{"activation": "gelu", "positions": "alibi", "bias": "all", "lr_mult_o": 1.55, "beta1": 0.95}
Each number is 128 + 32 x the weight over its row's rms, rounded and kept within 0 to 255. Layers, rows and columns count from 0. Numbers have three digits each. The size before them is the row's rms in percent of the matrix's.

# layer 7 MLP down (transposed), 512x128, rms 0.248, rows 109-163, columns 0-127
092:121155074137119118100124081069181105115165094106115127160144172136106139170150053156128187150136143142120065119083160199126118126091153112110180095163074078151166151168092107069145133065160140144115159163063084129091159112112162160099132117116111092149135067148147188104134140169126121112172100058165115128074168111071127094089123125134142117138101137166133138132118155142111162092078
108:132190122097157112183101101115104126110165123075085150154121137102138073174165104132103078087160151171119172112179116115041130135084113096108190154109079061127125085144087106117123100109159129140080167117139108157131112142138115133154181161091164134212125170107150158153169147107119136062146125188185116168103135125117146166176199157141100169109159115127182133123132131120173137110125
104:111127184089163118141128116130164162135117155174102215085122175082069130149151082090162091070065121103126147145147100180099141111076114136116162095109084140147093119162089136130157098138117140137155150105051185160089128121102111119112130098104097048096144115155121102151176164129131119090173124113099147166098129156110166112137176137183115129097201106158201130135112122127115176179154
104:099129154130131149111162180190146134149117080096103091114174107117108141094143063123159145132141063100136158091147118110109156124130148108090116142103131154118103162067212126155152154101159086148199104127064195156075117155154095177133106160097113186114090105130119069123112108137118087173130165117130134157009142147117131175159143101149150133143127106073107101081133160162155108120108
096:095084113136096124139148147094119138108101195136110110088147127065110145086088135124118200176051138149085138113187129169138126112122132166146070162152123091113081094123080091119062129161143088133165186141090141131185102190133146109133106126052157111103154119102114169093149085103159113136170132077152158110164079100151152108154124120160125088185146102103149193138098086151079113118107
109:153066156101202080139143143202121161131085104128078108156104077142095091110098163121161134107117167111178093112209108145138198115127115180113099113122149086092163083094114104125134066111131067144150153130146075149135154150126078158134158180112127215162122139101112110093104081103131178148130129103114142121190105141145143102188144144120161140190106132102099141118169107106144090104104
095:122104127142075153099106147184122099133129131090154136107117071170136144113173157111111167134116152117153122221160070145182152207088154078115126130091112144145090072163133152100165120141135120137066071143129107155123156117110185104136144112173068131111180093167146130101170187125129111112158091125100086141151138113138128123189146115120194201070079178121137191140143152131117114094135
099:118122134146143090170117152083125133082167143107158159115137133130128153120104202184111133179093099105105122167166087139176152116132164104212150108149144114104141170098208171124121187115227076115111120140152123121181120162140075167108123165129109131147118086109107220187180107142128156130142153199117095159147127132111117157104120125107122157137055171120175160087134109125111124132143
108:087094155161185068153130094120082150124158127172125123146076121133138147143181131142119157115121157157138123109075155119127119139145110077111118109128145087165137058200177166082106112119132143123166108131118141099102187050115135119097132165162092148138177068163153099084113177121185115099185141134157139178123109159075135117082101206090140126116149151125167148073058137173130137078136
096:157134077151191082123119067167150074137103125136155122104161174116151147142178119053141178091141096091142072163106089160115142165096138090153142167119108110181141126099089123132135142139148110118101112129124138110211191115133170097110191116137084095197171154175133144173151131137080160092123220126110135088120148164105137177118110115129092106102136139124098187142141098090182135103142
108:116146149117112090148209126146169111148226108152101106187125087146106149110148076144074130115138139116179093128127141124103103171137130147125128196182081108116172096166150104111123110198124110115156074106166076167038138168132118166124128135131104161080099125110143150136138167101077095101121110096115125163066119132076110100158123078206115126130099159119177128106136121095156171094111
094:174082157157132156153111054113193103182113072142183149146065135089150156120114141162133122123071149140129189138140152163143119142067154172092137141137045139056070129077137050152151125142092082199127170115120138133104131093179167099095164154122100173150124140164115127103147114115123100157154136172128131116142089114137149115144115129117152131143096173125160116151207094114128097171123
091:157124114088145163112080172117180103176106144086160123100113157090119092057163108100066107165140157101115149106094161122155126141106137094080128081138121095167083149166110102129184091151101080161116104139106172122090119125139096075105111145156131182179087111108123117132145155161067102123093111120172137114079132131153051115203121145117120090133168134165185187111084093117158174076088
101:117116107120141167105108088112176107154117176164151095149134115151130111129163101093148121134146122117154095124143095150186116146137123157071167110125071152115119119160037101136115073083108150099149149191121129082099201145161130157120078143133167102099142097140102206101142176138100145111162143100182096146084098156104156172128125139155017148091162115083108138214135130163113095154135
110:092152090095120144115091148153132052189096093071169076130100097148045148146141144087086066138184114119123097186136126128165102191112104133136111120159123055083161120111078076139097154077127064133120151153153145115140135098152107143167141140117064114115142164105133163134158191070104118127103128183101129131151091139063151114134134140146182134184098092080131120156123110114101140135114
096:134153109126140093156172130141111145131162124125121071193112097150091156137118101097124109053102121154147120075144146064058106101105119162114121138165168138142181075084203180100123173159190170092101136142136112174154119073171078132145102154186160144105146122119080112143134112123121104108117111134155156157160118099154099187157163159168061078120076188123169148121152143182130108135145
095:121127139153096117185142193101090092150157152078128106113122125155129095164193102183094184110142164132134128155127138157060099172116130124095111178162137069115138194105098111172151150076130138157124207106184104116108125118151093182073083099099127143146125106121102156148097122122123124084128162056182142098133140145120105131213135118130136139085126099113195095098152181073127166121119
115:103089161127050161087146086150108151143118134089116092156171101102113093104082141139133115175124111172120112118156167172120100097171085165121098110050049195081124120096130143097150068171080144141112089176199149120206126119147137104128138087134153140186176115045170068088136161094116143143183131108130110118121112128124110112125140140147129132115133192113142112123130117101123090155157
088:090135168120125102210154135123088127110062086154132104166142107145110107172115110111106180123122108121120065070170129114118154098141100137139144129186144141076064059112136118130127150092130124125074165084086124130104173129085118118111113122196143195113154128089101132161107151120128111197126119079130165065111109136081137086196110109127122145078130136054096173112108140166081122101072
109:183127098173177134167147119134098155125141119159183110105099139164113145076143114108106073133118176131093121107116123210100140180113148118107124128166164202192172069109097098103119155114118101134121154159140120140124119106156149101142182141200118166095165146163126155126143164170135080163113063161078154103094130089178091125144169125089144164111107077121123132207079131182081127144094
095:192160097166110152138120163141069147159147100151136093149118153084158071112075139106138168108169124093124131105103150143127126149131142161077100123124148146118133107148153130134096132181152188158179141110181152161102118152243068082156112108153147187171114131171159120110159192143126088115146077137098162101148083132125097129213147168206157074127130132136119160140135120123177119102126
101:176150168153174136188146110093206141118190155115145136095166162120139137101137157183096095144082095166110190165121149113137074107123093139154099119193096113175121172091148169127109105156150120134193148103102091088145108120098098142131172103107098107121180160120094114154100044140098138128120148103153153169087143058112164132071155135142130150065110089099105064113101171123141154109112
092:126108094060109088120109102093127182092096072077104158075189140103099135126088141152170107148138109126143131135125165136096086081089123118138083149157173141110083120097127131097113137148061213134131136103105140123187118136124134142100139186213197151069204120145143138162096093116158122153138156111120132192120062153118164101139127096111102167171115114136110179149174131154153158113148
108:114100110111132097148158120107117089133175160121160108142131119185108110137184175084121161132119118135094126084071172097143169115105110134154144072114171147153196081146116116139149128180182111165143102128192151136079109157050148133102118131155144115099089096178130103035105180122170078070170132101126164127080192085160080127161083117157143113163124137094118171114110117143094139079107
106:158160076160077118101109103124121125089134129152114094122160090156140103081061133098141167126124087116152119133112088115222131172152111144158127067134114166135112139130083121136091109166175123194145171136155099115136197191152141135087134134102133139137079111087144110141080061066158139120120129113092112220115191135100147204141116113128157131161167114115119158094097127058123112127083
101:134131102095101121129117127117119147121145143152108163095086144094103091200131090202132161106135098142094153098123104190113173131123101134105139118144104156136161196151134149109147114167164118098091099158102169112123139136113107081094077124144119099132121113186038112136080154127045115106180178199157116149130084144084108116159182137195142139162109214076074129137139159126161094148132
092:093102132053055135086137114119157105147144163099119100083184117112084110043104163084133084125147137173063137097151117095049143140200058139124124136091086145188130146118090166124146130141097207128154112178104133119123119156078114155097121130104134137088121156139100154128144176115112123127132129146135148130136122182117096101085179117151131110151132152166159127087052097153170105160175
098:114145113094153126085072155135136183100102165167143116137143132127127119148105169159096119160102144154123136178094126117153087174098125081126135057152189109134092153151109148224147177058148103115150092152121136112205146069078110178179104136119142165142102167103196160169111099171166105166110166103081107146132103171127124161101127119173117154065136096186129150125103096133158143103110
102:092136161122065118167210132128132166143158101118066161160108101125101100109128106077106176072106154125131080122124098132115135048140146155098188140119152110114131098088129129088156120125081097168135082088175127139141099114140162106133168129166117143106157159160186123090157170059147145114117080160168108104094164133108097116189127192130145149200189109176144148120144137131092129165196
108:155097153106081113150110152132113160080121107139141146117124119115164152151119187120099122148185133168136219119130097145122165081141134184125151128105089148128126138121140162122144063093095153185141081099161178163108114147119134135076096109061154085145156156152123197105109136162184141049137098120151169166107091074158210120129167072126120091128118163128136074121113124182127172130186
106:064187151072136110147137134059102183098118166117097161104142156168109131158144104135144116110171090100097119125091155164098135134120106147152117154138147172148102160091133078124133101122087132123110117129182114180053095097099121136161067089101202168128122069122131126167127145130107116102045095143118125080149162116150179054111135163096086188133122092081075117139162086180127121121110
093:111135139104094150149135102097099163141144092107102151153108027112110157152083125124128162176135150131165102115123121119164162137079087155095094115125132165104103146136090105071136147124119194077154068142127070109116104090114106120121139158119090166088160076157137041095120148191092123089119124126104116132102153104127174098124112125147160150117119039099182153223103170162146108132181
100:141137128166164122127192165180111142057109180219106118091071169211109104127156121104096093120094139075145091136128168114099144100073138102157109070117151143080154139143136136141147132156105141091099110129163141116123141131095164156139138120097106183181148144096109128040049094161140118105132150154092092140128132081135106095137111068115134098151134123195076148160095090103098131129139
092:102075139131136115142136143094146135147095078142144122149121191151163162156156084144133087062119087129111161196213125166122095143080153170182140153165144086040109110134119092157134155115094126119131110078122179126123177168136145190165101136118108158127119099083065154129124117116104146132150158123111163105192168077152163173131062139149110147128069104108155111164149087093182126123161
102:160122083122145140184137138156148111160132117120122145127090160078152103118099116077129082130146134112145127097137134137182168171123124161088135185097182144199167147155093125084052139166166102143137115170176105168134154131119086077156119159230146072182115105135105131157155126146139160119155095135093151107147118107148118122122095028165149099092096090205135142155160164125123180108114
097:152143125153118089149122125134174108155121126126131101129159168143166121112104118086067162126121148061078155116106175093096161141131106115131084131105170133194117174137181170163113151120103105182157118070106112136160164097145160152145131099171153048155113155073123113212064127134089127105048081175078131089132089192110125078165131116152155156127093107167137115132065093108107135117125
100:125132155141121089160143108130146155107066171170097105110071137090106152145111194161167143107118097113108110054148136135155136211144117190087061108121180156195155133152131151175118134091129134147139144128138131133158082146168118125060143151113154123163147141121106087016137139095161092169121117110066132115159182147122072155058131132110102177117129094138162155147096142097157129113119
104:146130124139126126131102097123113159125133160224135102080129172084089095119084143097141164222105158144172054091078078117155182114170109123103082154133103157133097164177163082127146117131160131174131131105129135115061081123103121101142121118155129135179117120080133031114112158110154097091164151111082134094099074129143133152123160151102080115168090140133151143164104189153175129114130
113:187144104186121123144093076123115098179136140124198126121124109125112145170165116085163152159125106092136106117118151145168179043161034115146115081078179124146142103080134129141145120155203172151114097105112077148085150082150135138133132165059094163144124116132143112192077127139069139095128130120130092132103154090107148111117132133120128092149079093145214100068141153155133119112118
106:113129111144142146124154170167167144134170127157097117087086044118149110126192149141102097116144190102157154170188156144176126130115118149083164093177101124123196106134134138105108134095130163120166135146061137104035131169102128137119129143094110105096083066107122138162153094134134166107111184118157150134097082185148117098134096083114062180082172138155135155130170119098168112165073
088:144178156183095136206175148126151149114124145117101108134149133133130097044152097081153123166164150098121157095114124153093138121140110066143100082142115153108151173143118130131118133172113149134111156120138123133185108171140104178103104164056162154186116171107133180114166101139128068100187120124148138059182157073110118138085108085139147151121123044141204110152157083098148097100116
110:161130105094101116113097157150144092139146180177156137130139109151163088104107037131102154101165180164136132140165094123171171109135131095133118118141116129099126132202130125178088129130124107131169113128132154167113125205108114106085128122163090212137118142116075102172086119193213116148125119142192148096135130115118177185167096067121120101120131111156154107110056091115173066125144
104:177110089131171104116102136188102087160100148126112116214139133166124116118108138120137089154160161157151143146116144140080179130132089101072082163150110160149086153113130181124140075081108095150184112135196160149125134149119150108112048106101145143127174163146191073099131165147070142059143136126169170135133137182132124123091167167086088145135156158133141098138150117123164181150205
099:086114076121138152173114092088084110148143176165120102130108115089124136172173161085157106174141175189162132177072136115095147119176186118116178118187084096176108130150114089150128102087097150115138121085123151128069135121132169087148134120163107130092123103193083130149118134075098159097143151035095066116161130107113084109145152105131090145088194188124110135154119140103137106141086
094:095174093136136157121152169143069166114110119139115122104060161141161123160110130187115158166081057125130185135095167228135086131192129139119119116160159143124152190135087116114099106180213107135154110131100171155180114118105175093091168121106108090146122131139132143166135059040118120117131169115146100118157054101130106139126103138109097147128109129134137110107144144134153178077122
107:161120132125068167088088156075166167084134187114122165140098088156111080161151128118135144105119075078151145162191081128208100126130183161124146107134118171136071104173139085144105083100090062126110058120160109141123158166189180185092101103084164130116090137152099157107148135161117153101151146166127113150160103107102117128125052101137129169095132119159083114113140129084146121135098
108:124172128132167131093078103179140125141146168095107152122141176157152082105183143121193131153126112157133165149070106145086118171130123146099057180083111174098129129119151099104126140140140088167125124096153144115112110069162116132153155167105118118150128176125158131182154151095149139105118189128066127152162074151107073014144095089125097169101144176128115113057101111066092149121132
091:120137151149088170105147148161167156113093102175100132165181117127150096106210105099133138124129184086118114122123134126185126173202167151163127111130112146118120128132123071112111106136151120109093193103169105127133169133098104203081202175115101168155135155094113094151125089099096088147186139083111117088130128210080163121113093095142095183105118091088165145093083092115153113090117
107:147111124188163096127115110162200101090129082109162109193133117080148099138062175151178140144104119154157131072113183158081101140141128165092147182188170129148122100100112152140126112129089104104128099123098134097118113077119106106072165146168142056068157103151174151115096140053117113096169073114192149117124156116110122180146131100070135140155143098087128126161093164101097139096136
091:199096148129134158154168126132115160132143156115127200106086102159127133138145080165113129110100072129120099146106165106167139164107122181155071175149066119084129131167132119091148078134087162096216153128142155148150083107103134196208111112119124118123091083100135122108105092063130129188168145167086125116163129137084131187138132118091067132102112070162125150148102138092161143157171
111:119100161097090132079093178156120096171126167134130164152103074081161135124146118041179152132092156184128188089201117137131158164098109117137153142146105146159146091132127179142141181179114111149132138128114175126116125134082132182128136105092112157110129155131067165144129168099154067123116120100111135081176098188095116157121076167163166137093107203115161134135123179057101099152132
105:067148124118121095104119175171116112105160093099144150156060188072094152087116197177171146148130158202108108107104131145100119195110086149136111130181152111111118140125142101079181117093123141176220119154081166134150123075107155112139168168115127132136141136177158136069125129128107159130103119180112081057127111143155163107154096161072107133186109165134145154154104107120152134099101
092:102111095126157095095163069158144108161165131093136092127158140157126153098111141118076199184117093118202122088102108153124041119078106134144137156159202123163137169124163141072095163135114102064153136107160148103204097127105122178140146170143165117138155103110139152108146172143113116186109151132115133087123073114154140173184155164109144115079161132176177141120100107109117126073083
095:106147090104138155097085125131142117172172157142070123094096114162110087079094218171163138151159141188086118119122146082127183143160124084165054146058129107205100169117155150143129128075126172147124154176077079094095127141116164114156158133091120172138147156091145117161062133085177193133113134172105090131100131163119114091158151110146165093116122096106104115132109157121095143142133
092:168107124163118184114039098115142086126122114129099076090141147152134143140122050128150151077094119175106134081167117121133109102089187136050147176164164157197098125165127136173113114182148114125158078131069117156137153115133149192103147056103091135110159117146139136140092081137155080144126096062123142158071144070147090170147143171095103139111152116121172140118161134137149161134119
# layer 7 MLP up, 512x128, rms 0.248, rows 110-163, columns 0-127
108:124069101155132126130156135141167126154081112137160123116111078126173086156061105069088111115131125180080103114101119142132116122143151092087124094117134122117094075104152113111157099152145099109111128132182117146149148146222160145186156132166050083028139153076088145118182146114143130144134107081139183129139146131169104122154137097096151136078117143152093123120163057111068065162114
102:096142171176096134122157151088126131112087154160101141190084132102171119166111121037127160136181165101154126100136132162138108166125155119147129160121160093054144131139176109164193129099149136103087142141190109141173111080124090192163118114149187194085123076123112140108137133129112157136136099140109144134173119123084128170069144119118160036153150121083091132070124167114088174116122
106:116140188075184144124083088077144149067119129143120091157115155112107142113075065138133141079102188154112172147097130137129105140164132138098114111083169173159080142173165135138127126091091138115066071085125167086161126198187107102188124124102162098100144137132169136161129127116156122147101141171172128153135138174128117129086094130175157133127115071117079112180124081096109178065093
102:100127148145159144131148139024132150168123109132094114157123124183132134120176167148148116150124144176108099138123065164139199111155115092126071092119165097080125154173152111076159185143141096098189102143139144139124106108121143155093114111129091102112098161121143074132108098148149140099119108142162101132164158140103094107080151168125078202123100141179128124118058097101139099247103
101:141161141103137099157111139119110115125134129064103184086157077126096127142175131122089176111123112143093095108125054118091154108150196155098154159122213145154130096128105133097136115152099149093114158140125139115197097174130084148124149133101145119079131170061134130161162151128189088130116111087148149184233142175131112180111156127187170102138121118149170123141159128111104047127092
085:135139133145139173193104115058085162095158126142124117153123131144149149146116121113136081111103122139197117114172074192122137099169125123104124132095160169123133139110090171117127153029107119139097171206137126167130201102136133155104137156126154123170186121073115060125158160048122177149082116111093117113137066152200116134102126155112077128102151121114123140109087145120156174086155
108:123071135086150069104149139134119090107126089158146122199134140124168112104182115115134123086151133169184143077172126151133182192137142128084121101094071149062109119145165181175201098101170156113162163094162134140139092145152040121140061110089170131136110159095106142108115142181123143153111163162117106145139086141107147181129141066140183148138105148112159141149139146169096148138178
093:109092150102119144122081128127118172158164106117169142141138160126133166078154149115149153152188087128168153083141062160124128211133104118167113094041126166157124079119209114140119116154122113103107106083139109131161160127154130102127138104175100164067185068111143114170065143142074089111125147167086174143089103162120146157139098117131093152112122092135158214098139169086107166113146
098:087144171118151118139178158148115114145084058095184125130122224075124163129101108085169125154067084161153143125074074175088115152160126113120110132114186209141162139144101132150080160156148087162134146140165141180127136111130069159133184130099115103122096145118132139164120176093156150156175154128144132129114130150158128042131139123150115142193114171149185178156150139125121107135169
096:135211100126131087153144135154110109107184110132174074161151109144131142139176113126103119087178121144113115121074150091144107121117185133074135160167107065048144108093150142139155132187160180146122110089139146105100132166060064141137077171121131164140145173121181158153130166093104156135089113140139194158114095100143125181116083063192116114153069146123139105136107102118126176115107
094:154127155132140140096165124109165156117148102126085073139132225067170116151086107117140136175110074154117198169167136099123117111151153109111132129077123139071108097197148074119098144094128173099148101180128125076125086117140137128112138129151177112161112204067133044112141157139094120129170106160108138152143153133184106075096083095124140087100119159141145169180112177143143155109148
102:195137108118141112113225096143169123162148169189099132113141129092168158139165111176163087070132117131173093117141080129153109125142092133123184167105138187104127104162135134121084173128114156150113126132083048124109123071119177126145116111143121108116135133142171161152199097172160151117212148145158182188185112099154132109127144091161175161121089081135139165101166120119142097107123
102:079120148094136178124135151121125127170063149152165134124131198075127123107192104144188090150131089102121147150140076166171188179152157138084162064148073101110119126123102102143136153124173120151092116163162173143078113105123207165158070142095156174134140088129138144066134172126129186123130141120114158153071098096130133153107202130090145165150128160095122154112114142190106137156148
115:111137090138110117139140090154092178127073163105112166112078140122107157119144089176090151110169144185060159082157111114159164118170146158138078172151130107109165055143084082123099079133159127127091107107134124108191076098206135125163164161155104122125134215171117135153108144115084178122071109170104154156158161139176095108160082134061106118116116168128125138152155100115131169139143
098:071099110125159117170099186141126092145109201184122121125102147108160188093058206180098124143157105151099068131154131191096109140096193166107135112138149103117149099197130143116071107151099130158123048134114119132170098112100109128140129158122165126184148109087107086155111094110147135169167138080124152098137108122171129131126057136148135110129184123097145139146109083088068102156116
094:189130113098125115201133092179159148098129045176103166159166119138049092073148101149177114131117119126076131096135121089162174078158120123084087127111096138143121105150175156157130112079115055163131192145158112126127115062056122139114082130139156140184160119107102170091172119114138139097136101119118154191106105157132173125113091116104138103164107101179088099112112128164114107106144
118:049108134097092156116181145076116146098145180166168109164075170153065205154079115150095084115148113110138077144111124150149115096094127179139145155138139168114135166141091140114155134103094131134096114151177132109179144195182153187131117102130130159117107136120129180147178157178163092185136166134058139111115156197118074107153139147169168134123105151119121092121153096122169112171107
070:138101195147148136148128148120134194150100161166158135145136161101068083115164132143098118132184139071130142098116117090117006168123141094134112130142108113083130144164142128142140185083184114119183189126146068119164139111095113088104103073163092115142140067089153085131109128111129139248116129112119139086095114159110168105134143110123127161135118149135088113077110147137139105143074
109:140118139119153148147165132105149148140079130134153116170109139165167095126085150140092175062155138134103120163143059170125115123073143133144129192075147133086153160063083100051095160146126147110187112106171056135150158072165116056114123105183161107129088118119098128197122152145168151135105152114177121179162139131126094145128103086154166116168128105143100141183110073137067121151112
101:031117139167149143117107092116125147126106141122098064173167118164162141141200140182136134159144106156104167151156113119090122087167175113145123106149064130056095095053081090115125125135094082100136098114148090117133162130072134126148206138128090104130147135117121166123081095163118115104097098151115104174098141129150120108134160147117134155147123094116134129140068147116102125249177
107:187143123171136169131090106126066112154136134141173140100144104109129122128109105139155112108165107117146122159114064125127126082136160124132161087162133133145124092133102042112193191169215165100168072083086108133131106062112149152087141160130150145139086139155070192166155147130118138101148118192063163155153124099156083098126064124134159100133110124111118082125121174134180108150073
091:084120064120041036114104100136148145100150151130156150111090136168123126144105110150097112092174127096147188121072132165112146138125097126132106179067136150085103151092135109151131151097111166144167110200117147162117198161123146124113104152143131157130068096102123198131157138132100039158173086152131153116112122172153173095101123053116122122122091139118100130086152159095183137110142
115:158123139148119142097151099076127133158076144130114109105187131101120116133062173084109111110162120118093123150212148111119083129142143139186144159066181098137113127151198155079096155091159142164160069096058093065140078147102141210152101153119134145145116087099137144162106144090107145172089112115126127195169102162131174136151134148163112166159159109132082143090097113135146110072145
111:131117185157140110035129195138160108088176101171161147134136119088144094161144128116067069097138170139155153129145090074084130114099141086109171133098122139171138151122163137192107144140153116088099127115116169133122150100092094147113112073139133119147207160067120101109115152162141151086096134084150128109096068165089110154110183047143136141113162202150135128122126150159111136145189
098:143132159060164093121151111160141127162111074106155156124122083133139134090178142118214166132125100134135119110127139128108151167179140111068122113143167124086119055185137111184067073137139168116164085131183132098126118150134124180153128106101144149097109149137093151143127136139132076178093131058124098174161106117107110163146109126175103144151089065123124110048056071134180111130109
087:152177121100105148131063166147148116154157119122074075151128149085208135073106154211137093144110105098181105098162120143080124060155115139169127095114113135149153157140200171118172179164133182104035156138165160126141107138152171097119163158118075172129122116147154148150151153164092141163119129174112130124095148118195102140120127128127135114090164110141167129133110096067120095146086
114:083135137125156167104111139184135118146142104046169117189165150164148159124128108177158113146116139104166121117125127100091140127167149131137135124111128152109087067140127123138167155136139126115085180124140153122109107140145120145138164144202080105171112145227065129140124155178124156139123039164156189162141116116152093133165119123116055152085161147116068090143172123063135179185157
103:113131155103155088116102139119116138094098112143193145135149166144107156074136144120110086156144110057095109110143150076077126146124154132067148125090138128102139113191121112108157162198138059084146127128067155165176128150109123155175034163066154146082124167152143125125152113171105107165166138116148096120198080115183161085153155162106128175144178070131116121163086141099132094120114
109:112124130109139141198148111030099112087137152117133079112092150060113190161116086144158161157135197102119186157153064164131071135159088154091130102141119117113134118149130139130126161132031091132107145158137094132141099154122189095138153181113110160122091111123136089209114161141153127084182097127120114104107142116148149112125094144101183138087112089169054165144123137122150142161105
101:168168194124157134111123102183099091109118049124135107103068117104124149154156111129095091156121056155134183125094090082124075142126126133131126179125077133129104123135083131129080161143139178099113143178146129142104133128127186105159118147124105152117103205106147114122106108176138055105148179147091120135096109100139102131119118188195105060156108160115188142060105153143126157103196
096:123096094146122112132063152084105103118091071128142114099094178143119197119131154100168156128138153145060150053142150125143168145151167136141113163070071120123093161158133109154150122167149049127103147105161125151144105115192157152117161123171103193089142099114134128100134142153135125135165114131154093084131107089048132126129143119153112119114099203071084149174117191051148147150155
096:127170158092125095106044147131123122164195167024144139154124098128130116090126090113149124088170130137106106057032143082140107128176134133178140145164079131143139128121112083114119137115121157135135176160132121154136056081129182146099148191127125090094174133118132095146121077153131168098140135111149128183088101079152165118123103117103148107080125088114083089130138151102188092117149
106:125095114129140156131151136142142103160113091125145137140101145137136115132139159167198111168153108135060141080088120099113123136121067131103141117118097143088134091142149113107122132104167068171127071194186112154188169148100069049111118141148123117189135207173140036103114112133121152087130119138109133143126156144142123148067123176079104100146149228164127160139100136103088098161101
089:123116066136091115108103179148134071098197150060145146166097141094178125118169082158132114146112113066085118127149094139111155122108065126129138076089157106068103148144192155154125141070087165127042129201168142151127106118072167125138145148084124164179085165121102123090080156139077123156102131175136082115128140144170127125145142158163133155147140117153101120181113152133119142163178
097:194099094127107108155096109158124144164119128092094160157168130121133126087112091134144102186100155151123209124109162104145159131113072099117191114097166177153079104110167096158095135116136112138102193130125125110146180098186176154154121158090122140132119107100109174061145128150175083103148103111071050127109138147104094069173072146119133136140103145123066116149168121137034113131115
106:152146143140082123139116123118149179124104133125105156099144121081107105112087147122116101150121146107112188153122140109211091123095155093150089104099194145087091093065121127153109122121063088114113060143127119164140142071150128121140132145112079156064102157138066169120116124032106156123131041195096143118134097163152113110136125186194075123158115159158138159166116172133135129110168
102:185175101151130119154113146118116127105129044114085180167188158102095119117160159209148115114143151136075085108127156104095138160139177105114135140085154173189111117077155152126155129155110091147101152093135163122147159159160142106121123133107078109113144136169124143146070101109129121159111078156128133160077142149171169105136134049120099110106132158116070059129221082157172110097154
102:089116138140094136157093129156103171082167154103115047130166114129143118170189170187111142042071060163154091191169109080126137124181072120125168123107090163166110117096155144132169151158089180139130093124088162070114146131108130129115083133084057154068146151151105139166081095171135097135155108129108108140158146159129135148110148160186164138127123120154151160131125143096130121161157
104:071159093074116091086145092133122079070168102118183170140146146155154195171122175186155109138137160119108057105156111110128056126161105103107177166085103194156130156122144106089119144116098129114127137105112143176193108095077129111091130107128124155169110160156138146095054135122125121154147109108128126095142153133088137163135123159142142115157094146110044069177093138139068105111168
092:163129064105086123152043092147104154129127150092168143185084109133157166130132125111113077089147154197122125073133112195076083178103147100134165208105130164145141159163105124126122101146150089125190111145119131086146148115163097107076092089180076129105079118090116075162129113073169161171078115148159179154134133121108142106086162142139135155119123129156070161093122144133139097124113
105:122115168181104202129114073163143139074179083106155083115155109133132122137129145126065073138130126172121105074180031167150140181128156109139132092106171136084163130139134094200093080158082118112133103087088127162138143156087160110164089131157142080136198109076125107120088146151099147138123151142134159133149132107115161074120135132200139118130184140194144155122115107161126133129167
095:153068121118168107141159173167084116131132128160094119155143096122039165110153172129163170126190148145118082086110125168092158146160102091099092114089130146148070121122193153141127126148140118182111098080126125191080054111125136087091124112172154080120155147134149124124122133081087067121068113159106186160107094143099145117101098118139117129121165147109149095112198142189196133133156
095:088134099134125150131119154177148112042147144117191077104154159136151166107111111175181175146127127144129127140098162124108136121148127108078148181128079100182047171119088164105168065121116102158136190079130134166083137114137129149158161102146202118136120160164111153116139160183135187094159137072126056165127118125101092129079158123099102155134075125143110090089141086085124107129087
106:157167114144140169189067089136114181077096078162179143148142126148073125126120132113111149116110150106094163126103125191192153104132111109086102116099141145161135098177099126182157126135106119084087166114168124196113151148118116122218142096097125097120110188107159130136161188113155098130101129113107103171145054091146148108166133106112170107150107124186189078095108126091106196138132
113:157100113124119075140098126075144173101150085143140167014196135106117159138149162112160144151152108148033145145135117109080160075152115148165166115117111129084162154097146120122097161156087150116101114117143098106145114126112129114102149111188140086150131097102137130197133112140151121083198147145150117075142180141171054132132157100132129096128138181057143137128186087144088098164119
103:171060146113078107067122180111117137155137137132068097109129128097140110100154108134148120124121128159100162154088112131192150123179076151130064084108129108106149098151161209154167127120085106138155094083077163088116098147177093092105135147138066097105104172122175149124180124110117086123110112091148097148096074095092190141117147148154078087165117122171118172139085100127144064177137
085:128112092145140158149156145151120100124065143096134089167114126095056064144142113123080115162170101118106098109175136086111097124103161117165138104164159136111123093154146083125128163190127099168114069138130080116161087084098079144174096154103121153140139206100177100132181157093157156167059161197052101124164189164134108128138086158083119140130155110167098137112118123160137121123080
096:139114108111163124145164121149146127084138132069194147143158155143129145147092163127170140132199099166123150123078129183099134120143172116083149109128153122103159102150088132120093073117060103196104127133117104072118140133151176083090174140106204134089119088113115130124207184120118134114117102099156209104105159117168048121113127140138145085117150092069112169120125168079120158115183
092:192142075148136120122116122144081112064165121116103062116137103084105133129164165134121150157070090175064143096133153144150099157147109093174141091110182149154118142046165103088111129148169106146096142116122101116109162100171144187128172131207109156086096118112090130094181134177128149133142171144083122104141212146137119101144144124100103082165063156114103150071131084151130106093128
100:140085150125062138104111155150110152137149158060190122084125150112122102143166129036185153050124163104109124082127133090129170111119104154141106103099118182148106130106102114143194075124146112132109127119120152085096129122158185144125103109106188131113097153117138062136111126133153121056176065155101081130125145100122140126102098125184152174055082124085121101130192148125143107124072
096:091177111105138155193135149142176095163119113165153087148193110118201071125143157128158106132144069104106088115131077114114096135144094111124062147117167129142188167125061143109148145129138092104060171155181141122150168141110080066140104134118119108180155108133132138203121176127133079108159122083128098145151203108137162156096109165123141112182122045125107118144094105121112112111110
088:133104149081121131129057130125095169157112124094100187137093186111147146133161108152131142151127110175149109111086108055114108116129085089140153164131102107114101107099044114204169177126162135138163180178179092117110112106147145115122184169159061119117071148144157097118136109114102093108148168098063092103145155126148097113156154055128183162174149133119158112195176143124157142132127
106:144120209124141124118145157176134152170080090100151126082148116083139128101113175188141133123162093086140083104175164145106136134154110182112131101095099152065108137161165165088098160169151097118147075097123142137156122117124125116105137119127095235097128148130163133081178181108164088136167134111139102113161159149155126042116110117174116131173073135115085178115152172153079107111074
101:127146155149076112124094138153159072123145091139094086129165179107152148153126109175170148092106123113102085152104109151092126141140140118065135087098126096199105137161074135111114213110137091101127149138124136027169105159176189173106141097162112162193163137142184196133135154102133126129123105068090175096132093133164062123125148162141143174148105125182172118129136143164115112114138